Each number is 500 + 50 x the weight over its row's rms, rounded and kept within 0 to 999. Layers, rows and columns count from 0. Numbers have three digits each. The size before them is the row's rms in percent of the matrix's.

# layer 4 attention output, 512x512, rms 0.0418, rows 0-213, columns 256-319
104:526475498479452473442472487482474485536452520505557428481419447505593499399501495562352590470468563528505386467599587376501378403531464409495512504553434531459524637521426440533433440436461590
108:516615545509489527565445513524450586523558458521507535542505554493482464488542504487578484376477507444501556457446396546551485495483500478568493487477494492571484467484493484556509523537427445
095:482410543418533579394646481504490468447465500495541443525440507476554545585552414397479507575634520530533430516496528514559483418608498542504526619432483468488552450490573436525421490424542553
081:541476544482515397516526489517541507431464447471505508452614499566459457496446508515553533509497480460513427471522401521517484566540478464490510454526454536471533466505510512503521572489557477
095:461554497586451519490524480519500466452524506513465506447542528527468473524513612527500459489464477476442517517481476447480470509558434502476493463566533422495486440500474502477529501502531490
104:514523490532385494551481468543472501527530478486461420547492436535407496542547494484519564454509473482440512568527507585467553480522534504660467538472497596499487512553460462445519508557509472
095:469456490536474495540507537441518534503519569531464429469541465512495483448462567542489522591466522537482557485484574456527504522471523514456469422567499512492482534515468485499489567484499574
094:476527486502508426533468536414475570519463479490458463502500490484483575482462492487499574536481385425513438552474462494487522494461531518489514499472541535508532634457514451551510496562442468
103:471507466478474516495440450542552519497572529564518514473571506558410342549568491459509483477495482502504600436550429485536518480513441544509470462515504553591500431485536544524432547537440513
104:550508452428486496529462514532550559553549544487459507450509491561458474438498545565509543608524429549524540520504501436532548413441514590518460434476455492582483517489499497470526556542462545
084:438476507513554467479539565525493505487488417442489584474446506494501578494437517505497503543502506491471501492443490447602450539483567510419567491434554480394518526561568497565459513478589377
104:501474489540472520470532566508541428480461475527517554469395491466582498520522505573461454444491600541451441440519552482529427458564474428449536448489518467506502561510504543522541480407472523
096:525453487442559521491470522494524456545487535482440518541541490479469513504519574498554489488385460529535478531521449535479552494495512505484533471472498538553585547496561490475577532534449497
118:510567511559504477543412463471531498514504532459517573537506544549491445526530531526596475416465478480510589466465473552545518422525560572459499511519530502550515478510518563511521513543548426
098:519466523482500586506550570482508556455452478508509481540433500524637560435495502494506462516520560443559504474511490529497482454472499430513522488520492495519490537434527579567500465451577492
103:460516579549490539551411444458525469557476451558489530488517489456468476438424529566504513447489579397489568415466534494432499486549600504534456517514434510465447539477383588506422566499483457
091:429510417547534433592476509380436479487422429587507534428472590555491594478475483474398533507416556532641554524413510473522492496536538455429545501552469536446468569523554487433546547524491382
091:497463462427546519453547498590491528454505500480521434489473479444534565442470565502452483524501410501536424569542391489472530483534427464423523440465466523526505515502555466512496429477461466
084:508557478482538470485515489574433601440553494444467448481569416453527517485557494496471509477518454423424495448465491485483495465453471502506519457517495570595449549490462411540485439530463529
111:498457543540530543486480568481414529503433442425493427470443462529539557448560452434420557483442578471516461538475593487418561462516536457518492612471504545483436598493455421454497474520490493
089:507531468448515453453539460447555472494521543511570510522454576531485477455506419526488460482513470509440528518572471483404470538531405519513508519523500444502467469437539527583464449520507582
080:496465516503512595494553525547482540503478499386435430514425555509500594443591454466482497499497548605504448596587591461440556529500559451459568453515605430497493528539497450471568518444592462
099:526469542528450504454519545543494594570485519491485392499522450558471472497497526494517569542530438488497521542487518472505536484474458533580461499486458473511517589446462415543460483499437492
096:535587446408533474507538577601582456498587535587485561463583518504509385517580533498567476514495441495398517480545508553502537487534482546513501498554497445530462423559538530461522430530477596
113:465483481515553529453533408448495522510515491524513538541491497530442532523518472453427463512516554480500506497532540532423538455509489531490506560462550563477440485525445544516460510499469493
110:477503544637542556463484479510481577509536488481477445519431484550456501533525445487453503469514527497489480443513555419533444554420484430457458507499504572491486556484461462562419610504517495
112:541470467474545496457526534568530449486528522467474521520492479498518558618526620571523434468471413525447563573429500479456548477510426567478530510455541445530548564486548492534504474525427469
098:546615518538434452589499525410489522448468484570563452581481594600570433462455471553570531475565498444539431416472520460489416506477559452540488457515496522527441406361416538499454514518611502
082:585502458498438481527486452498535471435552535511536530492481376461433487581450553534527477541518448489438509465489518525509485534540528592559505553467424553520500511534519557473477485477420588
078:514445544500490557535498570539518548562509548449489459504470464511512531449479408517512568586548516535526557491481557440527495535488477531531466519493420467510526544528494516517461527500580601
108:497546504517506541598512522548417630555606623411502502453474463541475549546511492509608485432598416512472556548469505560508534451439477553597469476415466475595506504484493518497501452557508575
100:490470488445491459511501507524531487457496518527547427550476501464543523516498470507463550491453446454518536485552481525493447471478442456531474543503477525506426522421444540573420411513596563
080:543510570508497587478548477561434523514587480460502494547555468401548461455539437432548468400555508451441480473446564414513476562514454485590502419441432506491514480500490426502531518428452477
114:555556503490438498516424489473528491565496566565537541451482492530449413460450501540556506516472411439464519424471497457540474426462547537528501454412486499535565537470498528521488527575461496
086:463514459537553506583588544491460470519572464517423428470422493491485565511458448521478500518513488556480491568547556515439568609512513458466551475510501450486465461570504442437610487487491480
114:537533529415455512493505488575499547537549485446453537502577494436439456546582517498566523491461427545443501538562501577508565460454471572603477443515567484555527494502505472448522486552407456
087:467536490457516604570429553459481531497486414434462510515534519582620555507486632510541505492413524623634501518572546444544468493510535457499559499513504513473465569558517436468571463481586548
075:559406546494490446405482598571561372537381540538578527635479521517565514545453522554489542530554485559504460541465528495667467431597623552462531496512479484405564547515527501429484547427520470
105:507480439452443529530463550588493541521500499524423518541499519455502528490412508544518557550554463468565516463414480535588538537430565500541472554448433530559578502589555539504473555469427412
106:405519528555463500502482490434500469504459558522578472417433494543606494509475491557444524495475520583538529490506470434560517502558439472432506459494498535497426543456514487461517476492506508
123:532507528427508459523563566480518498396440486466589509505540464512607433484477470489474524578535460517498408425517457446513461580553424467510459496567505499436496469393494532493443466444544538
128:507548481461490433551498516518547479467452456512521503499497456529526500498500448503484529513505408507542469494482466575486542498514513498483489508488487533479537409474491548489558462502500493
101:506464459442490514491504568567558429484472491553442516490588476476539476468467598507522532515365437537509517506452407415546466513495451448471486415558500490498561446521511497508527505493490486
102:553536449472456496551432438530403527542628512492414469546420513495457511523483530516543472433487472526477512498520519502512457499440516482590491450458524492574558473501481427560551531619490510
092:488482436472532498521495524495495474512487518589497454479458498504471531448466492544411552586492554471552502451555547537441568548476539510518444602545393535496473548540525525422475560475474532
094:484476456452461490526461543520561459572498558626474611413573538553470410526461565554560505491445535557466554434413514466627470545476543504471469391623506456496584499522580548456517611561436492
103:476579528397607399521474511508564535527524500484519548477556466484461421410486492507490490488499493496476575489519455501494520474511504566470467559507455513485530469523542556586507391527454536
094:456517497489392449481543436524550485462511548461632411488548490437543470526555556505461573424460470542419484565587557389500571463544411520509436476485510499501448536488474474531427484441399475
106:575536485476504493536440502586499499513532555524478570514429458514552457538545473461581487450515442501491451467424480515549465431526563465514495504465516520542555484554502543483521445564557527
106:554433556518508418523518518406471565436483451435474432535492400473500506510443494414483503524513457449489525487477530512424505510504493547508504538473466545483611566506486540573524516511424504
105:506426553509444548464496479546475510494494553497500488510437381433548445501446434524505495593553460533471524446481551476518513488494501492494460456469502544429440511457467533489450505473555585
091:550587540577506485457563536419472607481514401541553488476534483462496527475499447381451453585562517444567479501553478524458448569474407502532531542509474463481526536429558484482567460548483580
093:461515452487452387467510537604587472453480513571499477497507446561498426509464482514533546475487500506436522451374478459572546516584551507427460522580468516470474490513533534501492435529493451
087:441457549424481507471535515493501402480404486415453488543385519469617513499498487517473522443393562666502506530487513501581532562502544417442520455477536490439517438534599467527549469461573416
082:477497569478492437559424470490473580518581593459469488557553534382611385488496525587513493524508508465479552365549541525526537567348477439509381515551537552529429467527422536550495493401502578
150:418579420424459467545510467502526456441516593509507561483537554567518509525503573596525486526442423551536576548450435558502506464445494455410510415484550515586514425567541535432552482566486486
086:509505497502465489575549430605434549473478501488569488554489500445573523470502475507482531435550516454470380449471540468481526493528477472505425485513445533482504453475472503490435536399492438
097:430437443542377489540527534410502496516448564507589437418445444583583449562402475545457570507530536586463466435501579470570455562508547471561456472507479544378415462475480564521440472456566559
106:529522445491567455543559564449484532481549596490511430418437454530545490428502499533517485539525545435507573482498550482491508501443567497421467476500470522562574478554443509482477407495581492
079:588485540465502521426478471558532573540557548495519513560575509499507488506499470528571522540598457404364472493465554500423438493415514516635449476541514484493450563428411570520420584550517562
101:540457478526477477465504475448546481465520464579442501497547506415429454460476473478491465573536543446451482433448526408540470598490478516480512463549503545506529517507499510493481579533452518
086:553524586489525439496430442475421483538565560435458503519517521401509509445490545612540481476464493466481492456523549459512509474446458490438477465438521490509509529511423451536477554536489438
096:498450544443572523461558584579543439538436473493495492496641482501468539544434620506580525598481462494524515560519507531508605528555510624421524588401465439468534508587548498478521445458478464
116:521562533606429529537468494443421551428474504494516486577503542494562529435524462544473484486485456429536513480361469553521470507390491427503493464532548499538425466457444510461481558519540437
080:463574555437532432515407470478450511531525517489470609459456487505484421526486505525539427468480528565557571461567511539539472477493488480534493506479565504506550456449519452496602487582528530
130:569595469492573505538465528462527524530566488508424517513515572526368532478546571495583471556499473402608599554459448585488589471416558579437499494472497495634563541485563509443560562614432425
111:471408570517543527449486503451522468464490420457532533514503451457563499563573541438503384414374601643566487549537443519511396583566512425468583510610581457412518514504601512441568426466625570
104:439458430514503568484483429482475526467428521447435470467445584532429565436537491477392544505419591494573525538502515507462510460420492443426442439514526621538461541502475482452531540504519504
089:510464447539494472548498629473498467598575492533491455568586485536501518503558519491530488470484498502520421476419539398537509476519530467504562514493469422513518476616468407481542495512496495
107:475492492656526495461490573434574481480444427555531551431533479517490457514500476419453468579401509488487574503510471528505496587554443495435502456574581501394408493442517571528473511534551421
110:433490532508519373456485493446617481496477433529508536418562471529630447512519526490433464501456587599544526438435541373600488547566535498377509484613496575391501434542543529481492466447554554
091:525510505545516516463496426496459524524522447517442402545452401415473530495502453461497489459624573427539405471514551409413522471524543523491547545451485570503472571462471449543515495424483509
097:440461481526474510531541535493462468476424471443566398506494532502504544494507449439463586431486522519443440528528530435428559517528434456555489444445462529483521523483515416486518560482492437
123:509523417437452494592459461513460527536547539507486463490490578462474555504474503572456529449497449519576476565521458529539510453416495487612488532484489515606546539489476486441508510529441491
094:461533479560380477552481472447451594487533527470526427464455453547515480530505571516447566442442479497543453486541491418444466456457456411521476409476439550555517535486467432498519507526459533
118:496435531406555593486546545508487505519501509437450539538500506436438517431470512395468520526473478454516507498474491561511560469496485506503462509443417554561522520548549480519502566539421513
104:476527570472465451496571458458516520464554517528511451505473493605538447544527438542515473552635441513447524477570479565459445521450442504571536490474552488477513436452491529566502417417576618
103:468480514550433453459478469557611405484478461543506585476565474467503422595453477449568430442422472587455580445384439556557513536591539512503526487597510498436464421534524567472495486583598455
101:463564501542439473582518488491515524462525475558470475490488494531510443545506374465522518498548450530456466466451508488473427530492501500533520493582555488508542427458521520463549438528526547
086:543498456492507573457560489576559522487529470511524487471576560512441557425540523457516526524411567424576555515526459508425559510510450512477512475533382461576451507494467542455484503446459452
128:409443485484531507397497437475529383505436516488579482505524522466544533528557522495386547487433535513530528498493450537535575469573410533393478561497494517451460553530524463449432465486461485
112:617552462464457462554558568525533579499501547537479528513513524535520499419538475529539499622548397428551553555457421522459510481369466510546492464493475471588582485499541582526514458519462474
089:438456568418459422452475460513428441537544492519449456482548475494546502603467605563469559469408513528509376438582526464522485533513488433530537506492536505405421495472471377498510473472506520
097:438507386459487458557548553465514541433458508538552576393476444415597474523397483518469489576452441532546492481449440537586488539479496469470457530543439458522571507627600524390460440562452537
098:562462461428463542461516517535561492424462546436493540507481443509546348544541487497534458499459500533422527459515573532530529518454481468510446426519592554512525487367514530602488456496463539
110:539583429567519513533452459515408594464545509490365468582479498531397552422544527459557423441551479461559461547469510492446480447428571534497547471509557557584489523469468449514570512597498485
086:451487450524578509548476532498436554505449561516422502503424571574461521443518454456535441507432513468575596476474485495519465485345586503411500504469535496533576496497522511575564563555621451
110:507462536434477513490539542527580482463488556500511557470534543580585450500522502523535520533482537545452513485440528508538453569472458429521481469555511450456478453501498555489487512468593522
094:496483431510452628502538435574458505489581535474410386504471526484569609525564536571511501395512479508509442544507487479418484471383415385627511512477504455544468450474408460450526448464535529
084:441513462582473564428435451481477512584463391530409469498575547427374550475446498390522512446481532444529591557575474592480535431538480581584495535480525515523476597504491452500468548633438448
108:523437364520530519479541553518444515497482490470428465561396552509466647540532452472443509452531537508535480584537524555510452497447533440491518538470451528539529520593514455541545442427484461
087:476453569525463522432439369462524500461425495535455466530528504399523479549513480542384511564406537558566485478526581551480481561476490473437464560559543513434415489435439497506512580455501525
101:454389517427479446441573537444510435446409531427447401516423491453621548494484515537465565478458541544412430550522504462510460566507486412545486533531445519402505520540482462527446470420541519
109:459567499519491482500533475492431467467499550536506512552449490478563561514453525496505464507550453491503465566476464599499471483508484449515501506488553506470491453486471502451531446527560533
114:481536443471513562537522492600489508519597522513364540481413499535437502530518534500549452446487443590491511575409464512538460498447490534508510448519537423538547439562550482492550493555498476
097:525540460616492535609353531407489622570527520638537532532461554519503503481434423519520557483511459487530557436475494536534448500447532500508429507560492506484430522466465629508481556510492531
078:475498331483576443546500488593420612505455478423442475404490472386494564496517466479438505468525435483584428473556526464456558401475537465488459484533454537544421487525429446432516425570438488
097:595474443561452555540564509516467541524524492435557448491585513426441536545519558574487581518561468498457431508525605449476586553490462518527506559401475549519405576590441389425486503445456490
107:529500559524480420461525539505464520487498500491569499527396453495582555539520458532533526509507486494479422445547514510505458510548493511541528621476474449455477550545524467488476457473469561
094:474491546523516538518501497451438503509539528415564463516551499519512419499516402479557517464553525477417509443490629456482513484541457526519478492501494560437450504412387430529422565483564510
100:577460474451529560483637478529491483467515492506500473542444490460496570541539532493507442491525507488478414565527532479398530535491488464466558542458524449525579479465497503492522506422441490
100:522472486475467521473454501486428553558544559493459464520483501546492517459474504531490511537540551493511494469524563502543479476452512527644481445474467517505458531485460472549516565529441507
085:435486495474482424467467453445502509503518473550412482513566574509441439587450510499463522486568515440518395470453483430503470437512558527490496535610468446496443528491464513483462524498479486
084:454501386522538532554478602465467521444470505484465491511486430532516495481451539471470512511493460532537510511499470405525478526558593504453508551549451539474496519575534531501465472467549445
097:472446493510562556497485586517493608509520467445537514422646464433534455463486610444552495452439524497509557527555387401540555520572458535539527457532418410432468493594548453508540474465461507
093:505533538581419476483424447468453513537473480487459500550439504445434445477454488515482499470470497478504481473468512486541434513466585423445470419480579557531582514532460485556466557540509438
080:485539520484470420570413410498483528624594550516460477498408511438443430563483459643443541434522472524453496475516588501483429521406581468584435498552473477572527476492488545472470503524465580
090:497438504456519532471529477508429450499508574425508523523380481446608495503482526483552409444525543531420515454575615496498491524483526459482513431398553479537634501460484437567529459486561551
095:548530449503464430563497513529455516505592604559511506558483416539496477498488575549614496553474425500435562430540482479530482527393474521505497397496555501469544484456461486531512465549483533
109:487503529473504493429546397417570444505518485522560510458509510479474427632531504509509486446511480554365401501523546506463484517554437515518516484418554518451402442379460502586459530489494567
084:481453507464486611577421525495505517569524485464438522480426533537502584445448517565442568442456592497497516430468592465500488503498557467488486514524443527493480614503427537497458597479514493
090:463569547415489450426518378520566439465538477484472504514581503425492483486522505557438441465486487527428471526540468499497526467530455518498501503523512523525496451548525456509496540520401529
102:523536534482470586440546429572522495542585527485455532476459467494480460488503529559576457449516522467434500444473554525586461423476516494580486431513498439598504415521436507558390547545483471
100:519556546508541514570442482468399499523520435466495438488552459457395510414503530508513484435486586431563489537517470537507516546512521475512520472479449503532539543527504443406560554477458447
093:505444414501503591464450558496561403552455422577488534501394468554567581498469549561447479417448606557512508485492476500531485447582487423501546481528473535433444550530509529540498515452466508
092:508481519472454486546528432458456540490492461518521510485546552485458516463451542458466506504511484458524517516524455572498492498484474481556463484525432530475453505414450499492456604560472533
103:479398482467588563407500474546578424548474501486498502441578471414474531588492549486504494552462498555469514564531533473494594474543454605433524540449522479448503565483536541459520507465407538
110:495497530459566429399458481358520420565449459520501470513524597506537562493430520461460538511434521473525534511572434551437500509551479496496521557512488436440518548484510547538479477502527508
104:502511478543520494452480470545551448643461527515598493512483522587410502512507463543467554434457494549506503507514486506489531407571515525479463505484490478500497480532462419492491566532402517
098:504505411526446619537481506556383622552520531456433423466446466530493605489461494485473545507500414506569492578499487490493469469435455434611477439420464515551539505553454455514475472550495453
115:452430582486497433405563493581552443448431451476483493521531547463551490506544486495537505462449526534461498508474486509549498560544469476477503492582525437413509463494540489543516524447558411
124:511520522432488506538491487494506540524550544490458515431530562491413474525449504534533532521520456536464561542526495499482510490461428559542485442411477436550529488481495518549516541555469518
073:624450539526481538498489527424510454493552530494577425489483460495593498410587431488494509481483545439465540471565515469478411481485434512611561432422459502529480525404444489523478499483498563
106:480533568456539572496547535514559547424461523420520505508560530569545428442576524484470459520563543494495570560506526519484555410515532497448479525512512522556448503527520544467517504450547513
105:428525487550499501524521539496629475537449431613468476499572604567432454535527524498496573522461511516520525519522478547467574461555497510414475512576518451520434421459522504465542559495473421
092:519470442506533491536463561464468533502447493562557532470486506528530539478478484483452538536549523442536452456443488512528427510486556438469473505523471500437444481527477517427456510498524432
117:533412426418623558427539530451505497550510500525424470503522490505439542403533531404494497534458596457537466522479543434545485497472499514468531476483505525545575545529510463524493536566445547
127:554610557498431504571479438523475610531545435481446491514510537489402537489516528525549490448559500477523571546480500543474474427450553542549524458432494566602540547527494462500528561616426494
116:488510416529464498596446470497461578542548584497519510499563593451462534518467486572427530473554493424539538504481511537466496456422551491528415532515457526568397489565423512489447521534488519
096:548522485566543478541375509412558525568463528590536527523466596577414418514465365481473588504468513479561469477496484511510478470480541487401383567539426528536457517492488542489450594491498495
090:485472484523516522559499482496423497556514502514516455525398518511486575489419456475442491464570514516504572557505526562394521522457507478574448569504463504467544548464507508519489535471530549
081:520564474512428456561511523457486547425510506548504478549429473472506476505442483586514552515502470463468494473481503541566497517421487515539497514494459547531445518447502530529465471506422467
084:538461521446568580473526548469474576452531397364442383501532466455461477417556490401447503558532615523530507489606590493506547599419465467527477516477506639474522564482504454470518550448487518
097:469523537561461478518535441528520577539503436479465453557492422417430536547455502518502526479544511441490511471506526510513531484503559492520490525388469519517556561520507484592458560474470416
113:469393474536463580449469446533473451569440460484455406499505434439575605416438482509398584471445553525552479518550513396425562436552492424561456511508413556445373623542411432502478566469491515
092:470551452468441510643464447488443559514549540495506456430527481500428494479468544610504532446497473485502549520540486471493544471448486515545444399452450480522461486483431473528490600534412446
112:492540512527411463465562432528556466494484480477567501475448458464549542547509544543449471484495492560487465539513455551489558503544407496560510504488536479461442514452521545495469497494492553
100:490482507560510553513517488457432582542535446431466478494537513473416565441487436417479518505554514494507513526540522484510480502459505518527480422482532517501533612492446455506402610550450463
118:567554503430469520552482537506442628498557565462498452502526488458461421428507438536541524478568454451460538431482485468508456479417456499601461391459462532586490538452469521567478457547504558
111:485530494466499416447525565525580454480464485603422503522519563457568497465460516503486549583414465497497564508456484495485504508462415485455472481567533436516535497475537517543526474538459438
097:511515510480447490510455502527568388478484548578568608582466530515656420530522506566454496527468485517450557418436541400527487531506437392456459597615538463415471438509501569557378415442542511
122:532501402472507519525500533507565475567510536556537608449511551552472517465496446458550499541498452522568574517530426555552542470527483553512526466448438459553554414561568555465540480534469500
094:553538573545543484509367444415495378558551533504483594593434563495497457511610499479525398379467659505570520506428554519518458422519654472406579577525586483559597472521544496472541481480632438
086:441468430444475435574450550548585483520441585521586520473545528480535392486454556567495583486431460493509572464463440403571579395545548523386430479528451492522468500514507591464410458444506430
076:544444528372605590398603479614479566500578556462511481440599530463445494557565549473498498544625506540501463568530503522485555458459412516510470465447534558527444496484462498395571509432444583
094:553431502472511500433514482480511477507497523429472510450568524548431522484508505518458577575446528515470427563540538520484487500529497505495490512476513573500413474517519494473498466487528575
102:481432528580472470524522469461478519445465508435526441493570504441597444433514485511411480454500548529447456439453593410487472526496467434456447562625501495403468517466443507429446533440604479
115:565537480509539457481570597438459551463532406518472456565463550563549617500610440428476546533511547451570421564507462548472456532508447480501558573525496450507477508519544454467566395489545542
079:544537455578446480516468506396473448476493536555500521501441607501426503493475387478519491469548482460454561568486476554467426453497521546525512413472469491584475520435482553486541521579485534
103:410489484532486419469554498473531481449486508553539513487552507600532485552496566472457488546441469549467511514516447499524477587527404496464459463604556425404526461489531525447508476506509533
099:456482463467479456508407520433529441598528544554558477584540492522518515497493523474492521477430588546598545489550561565524541471489513513539489508495513512505532529518496513473569528455446499
078:560500466462556483453621509610467589434540470463549441534474369439454510551525568481527503585597456413424410514607483485464542522473483528471463545417477529555550574558480466499506406437434618
076:387506495589458438487508431525541450477565482529413442457610507446473473477520506465466482506526467552452537507453557449496504497491477608531536542528470466496436405510460461543458571497480472
096:567459485581469430560448574530499630572475505483602448511550474606416525485487476513548580456504429412461499497449437453468552490489570547597438460481443531458504567520458497539459566527491496
098:554503472465470530431539487417497482488496495488581512567542496475547513524543533430567410504543504451471461489542478506519489531488476517513558420418526488481526463444542497528527543499487559
102:499553418379561464585500574536506511524538507530465532532497534454475541526551520486590497473415435484587554548536456601418569523402475533514498498439551453591584494472561525435618477569488485
095:491473498631458610478498441530453595518529461478460407523532507477428566471520461462469511506562517450513491539591486540455480513467505511566443434512513491521425464467419469504529584477428510
103:509522450514489553542499495426446493552553471528523457553453579533483563470514421482431593460484531538549440528584447459464434481487450422555543463440444445543448465498472424573508484471455455
093:516456471504535485601537579493510515469461516469545478487509455500374507583466537497513574448473457508423487547550518521412576539559457579506463505449515507467512530468488486566545484480495494
110:512515527454580476427502486495531458482489503529490508495461484527508486529554497476522452516533500474472494478528546496501497477522473527406591506464578542454573570480506502495539409463521549
100:496510502502471555534459531583408559554551539430422514428480417524456486467487563463556480464546465536573547520468495469589570384495603523557481478457388519592532482585553452474566551556498464
096:477473462472563540460648569561540461444446534456625506446528513567579499486555450411512496557536483491498482543526422491480563488555440485496487575504472492488486430544557522443477463491588573
093:478539493560540530511434534530421491586469472499415457579450559524444575546440537464441524465520557556629491563521605480544502354544628528458510631531489512541513596577478442457529469510500382
098:449524491560350570535498432492499509471520485476584528483515485413621517533484562614500488420475468553406460441476552473464541487464360416566435397505500491470416485467436481501442557428397464
106:522536537489511393545456502506517472560537503489483475485559480503438458459498508525522469441457457495449599547468461545465493469520451571537508440485496423494582450461515510555512500563523488
112:519500465516483494499533497523421462542528498503514497467422440434559522583483444516561459421562527496460416479455558476485463464569509494550546480433467429475514496520504444492507449509510500
112:490517513517498475493400468428455506526532600494509514515449478493532494429438531575425511515471483504549532435468562464526509447485560469452464473551464510510489495485458529481453510497495470
112:539489501540463528502476431509480499544520539504488429498446438496475549491464508534483530486530490491498529534530524565415549451543534527573479489446432517544521514512435466450517463493475488
115:432474457441530479481470509496513478500466502509520537465524512429515508563442524456459511534498498487607524522538479492550580501533558537432473593532471473474474519565575549455487458496471461
092:521508560419467549524582411570351556427524479329475447463496417436496548529507530493528470475619485532485451556616523552427577474543494547649559484398510585527466576485544493454470478509460550
113:471469526428454577442463454422449435469511563520517487543438525496586486509447581510487499499539576522506450411564603473549456505466517449517476532496501506455489508449437469515470503416532579
096:492442624501488412439575492476578424464529481433524472512575472534590412576534515504520428495537518501343509474517547530473506549566448561554528525518576497416488460368494544620456449439566609
091:552550486445444560581476489509480552468507541431484491515536453477566479421531486518530514517459437486482477431478596503461457501480442445494482367521494520522529435454452496516511499522487503
098:519527490536507472512525532478470537520566471460421520490537533561499579454429583461530470546510445467551567537505386571477485512476476452514530552464465487523496578585526530514495461569583481
111:479519416586456527534441482429537498587457484573456535470466524528433515544409491503511490501522525550584486492532499457501507493490613528498524566450481482497457473514481536527516510492529465
104:503486562468508552457572516424563476468466463485451435453518511425545440433546427427541511522515566480412487527509470461484434544522430471492511476533522457433537488440524464599478432496576533
119:536476512533489559454499492561500515568506488536497436450463488414478501541533471467540509510546568498493563535496536482522543537510512535523494548467446454517468537486536444517444487456490465
110:461426439435477532422481490447467408570450499500516468526477521551471510476431472442406589484471550553482533560511483478511552491535516494509489616513450558461567550632520466470474458493403467
092:500531427530454422645516551521496520470453499484473499468522472467518458428423524507481504561537409464477571517491500482453488503433505531528497491547512503483561547476524580556495488534526453
095:436478580504522506392527438508476502531465402469478436487441531436571598478489492458393488462455543490513506524575529508479533437548426512473527526452505486456479586451518475609491446435474483
099:441460478578563550464452563498555471517458450477466513508538475505463516505475554496397498484417493563536524505552490462463474459577494548455545479542502425481440486471481458572546442476487483
097:530467430420470513457552488616498541538493517512485494466591496495433535546478455447528525578589435522536421558501490555456555470547493596584548660438429467567565476569541465461530480542426614
095:453494523538487554478427501474477414526474459529501421577466463416597515507558543576457478407393597587557473509438572414508519512554563439401548536506529489476499524561509422438530500419504401
109:392450474476536473485476366519506503511541486428484419496611469416424456457524484478413492457479496448435481526538519491315595444530466542523449488490512591505428475468408478485538528523424556
101:529443567526552518390561572478476438470429452508564515510490451567542565434492430374477501588515571373519526490464439567493522453608515511517486604479421516444478563531516575521487534521553499
102:519543590546444559557514518496475516504492511371505445505442534566516519449557443510539519433500498521490511523464438517506502483474489449572494450520485442569511453486519456437496534510570455
097:486488537469540561485474464439416484481553525413519529585497585453477488504611529470558450475485562517487497521573508517480450533418484440521506539458604502558505497482503421473541495482516536
092:448434541520438589447492421538514380531476572486552483505517494614491457583568459507507558515486542585475499441599615426527387544499471467480535449449581460426508519469412446463506542409579605
101:501594466461550451563520508593494583490537558454488545500528515512395500469476528510503532514536389477499496525516486460516592510465514571399449490454476515618545462553576477504516479503426420
113:550519499501482508484482511403561396550554565617472547495564540583474365492532441530617434543488534551442531475439559493524390554472557553545585433541548464465554366462514515503519568544557513
104:536551618460533515521511463469463556547580528419470476488573522477406484511526530463568489455526507427478577531487544552420526432478520542550498507456495490609538554535470452495512554580491524
102:566553642508505542493462473418481483580554496515544529582471528478522419446533446544525506413494547447464474449532555455479491499490512471510513486537489443528494546470503428522484561461451444
100:456500498505490505471534510506514506517525524495521469564491463504541548532434590512531486502482435524492488528434520558481531512509505513523518471510520430514553452489511472533473483515503418
106:522454459467527495462529535455535403476466558526619534458436544555595432556471488517449476493487582558501461432546537472554427551534525484528507541463492482471506481438472493546484505430524583
096:446517469528487452551422508463480558510523613484509580491469543504539453524431543542510457474442457558527605482425528444568499494476559482466428478516554503496514519544487570513497535519575506
103:495400470524547532442478531475498466533475359513505461493476472407562660498531578452373538472346594548602452488529553420544528527567490509437582539498435479414469671546535442495491528460452417
086:447544525517522502465420529468517442498524488532437502491481495516465493487491519447471506538439505419519650495489423491531518524465520511416517479504510497507591544531579607529533518494547385
098:514475527392554557482505535542555510519477489465483608452546520474488526484445530478499503601521437517511557514513495503578548508505445564524501491461439458491497524547541603548427452509470520
104:592490571393601512540500529531518444535536490494496551548515482476521494479560538538658457419477539513466499494487495527531558493518526559493563551453475458557551468528558542506521461463520478
115:489489546498565596459519454529538493451507498470513588489532563460531496529553477538533421493519532569478476496499494520496451563476433484437506507535532451449487434464495540455521527436544583
127:479494508577492493496456544456523451481406490511567506533523495489558393490505504499442514475457540536501497455452555411549487532548549460437498515631504510471454481470493485503432526468569479
095:449471485544454438467481483475470432514512507509435429496551519445518518523400533540505553454478497506503475540527454489508464421567559514570546471565433518526452478562474460462491509537501496
091:426544515572470490520477431443520502544559578517542490523452533600487467454571413496550517468517478457449601510464466408448452449459481533491487451544586460530487541436464545594499550518598627
107:479451495522566492491513578404472494480469471541475485517514542531504530462545469461486480521462588493587515502462539488489458522463547448407528566565540508502485551561493472491563480439580504
108:589428499424647565497514631503451564541564452475365492608443476508500553432518467438508442574531534463527490493540500545506485593414551507455508548489508491550649565551616489538541487496478486
097:514472413568545533524447569489491653549548462536444379534471473562470539475507489470480566538527472476542477473549541434502490515468527551535504533494401442492478536514469518598510460418473518
099:558447464453623488489420543496494469603492519549500532525459522483476517504460469504484537489445547521540522524571457530477501593472532533494516560514480497487546569549575497486548515495470512
098:542447458511564556461495519516499509551580482600429518450452495464452503506516478483465464499522519534506489486540442495529462529556500505501550541537486463501461464584486498544498442519484525
095:508433454532546434416542515490461479426512550439568429507545437484441435452605471404459496619517474440359409470553536408402483533494407519450464444494566597403482541446398414488515505488520593
118:507573467500502488550499513496450553545500560484424486423512512495419467448441489561536501527563443428529537518456514476522506428410599508485477398469483517612496491499469471526508553590494414
116:522472534471569461484502534530566453458430513443657546445527518520498420506515509502532531513471511514435524491597476532535571479598486566432452482500489491466517474493541525497466444466497510
095:407478540522456463424502495458514466478423415478489451489487417517508529549498581477596499515427503464507505514444454549426531491548485527507561479442567481426548552420491544501469486584555487
112:542478480455446465503515553640598521432532561538487524498562420574542453509494535507504533592506357533444552471449467503532546540508447539518430483532490452507542412575501544487505481512457561
098:446432486494479580528447498504487541598503496423526506471529534625446513528493486533524503418487602581448482507494526505507483515545497443599503470452483542491455443564497478486458550501531507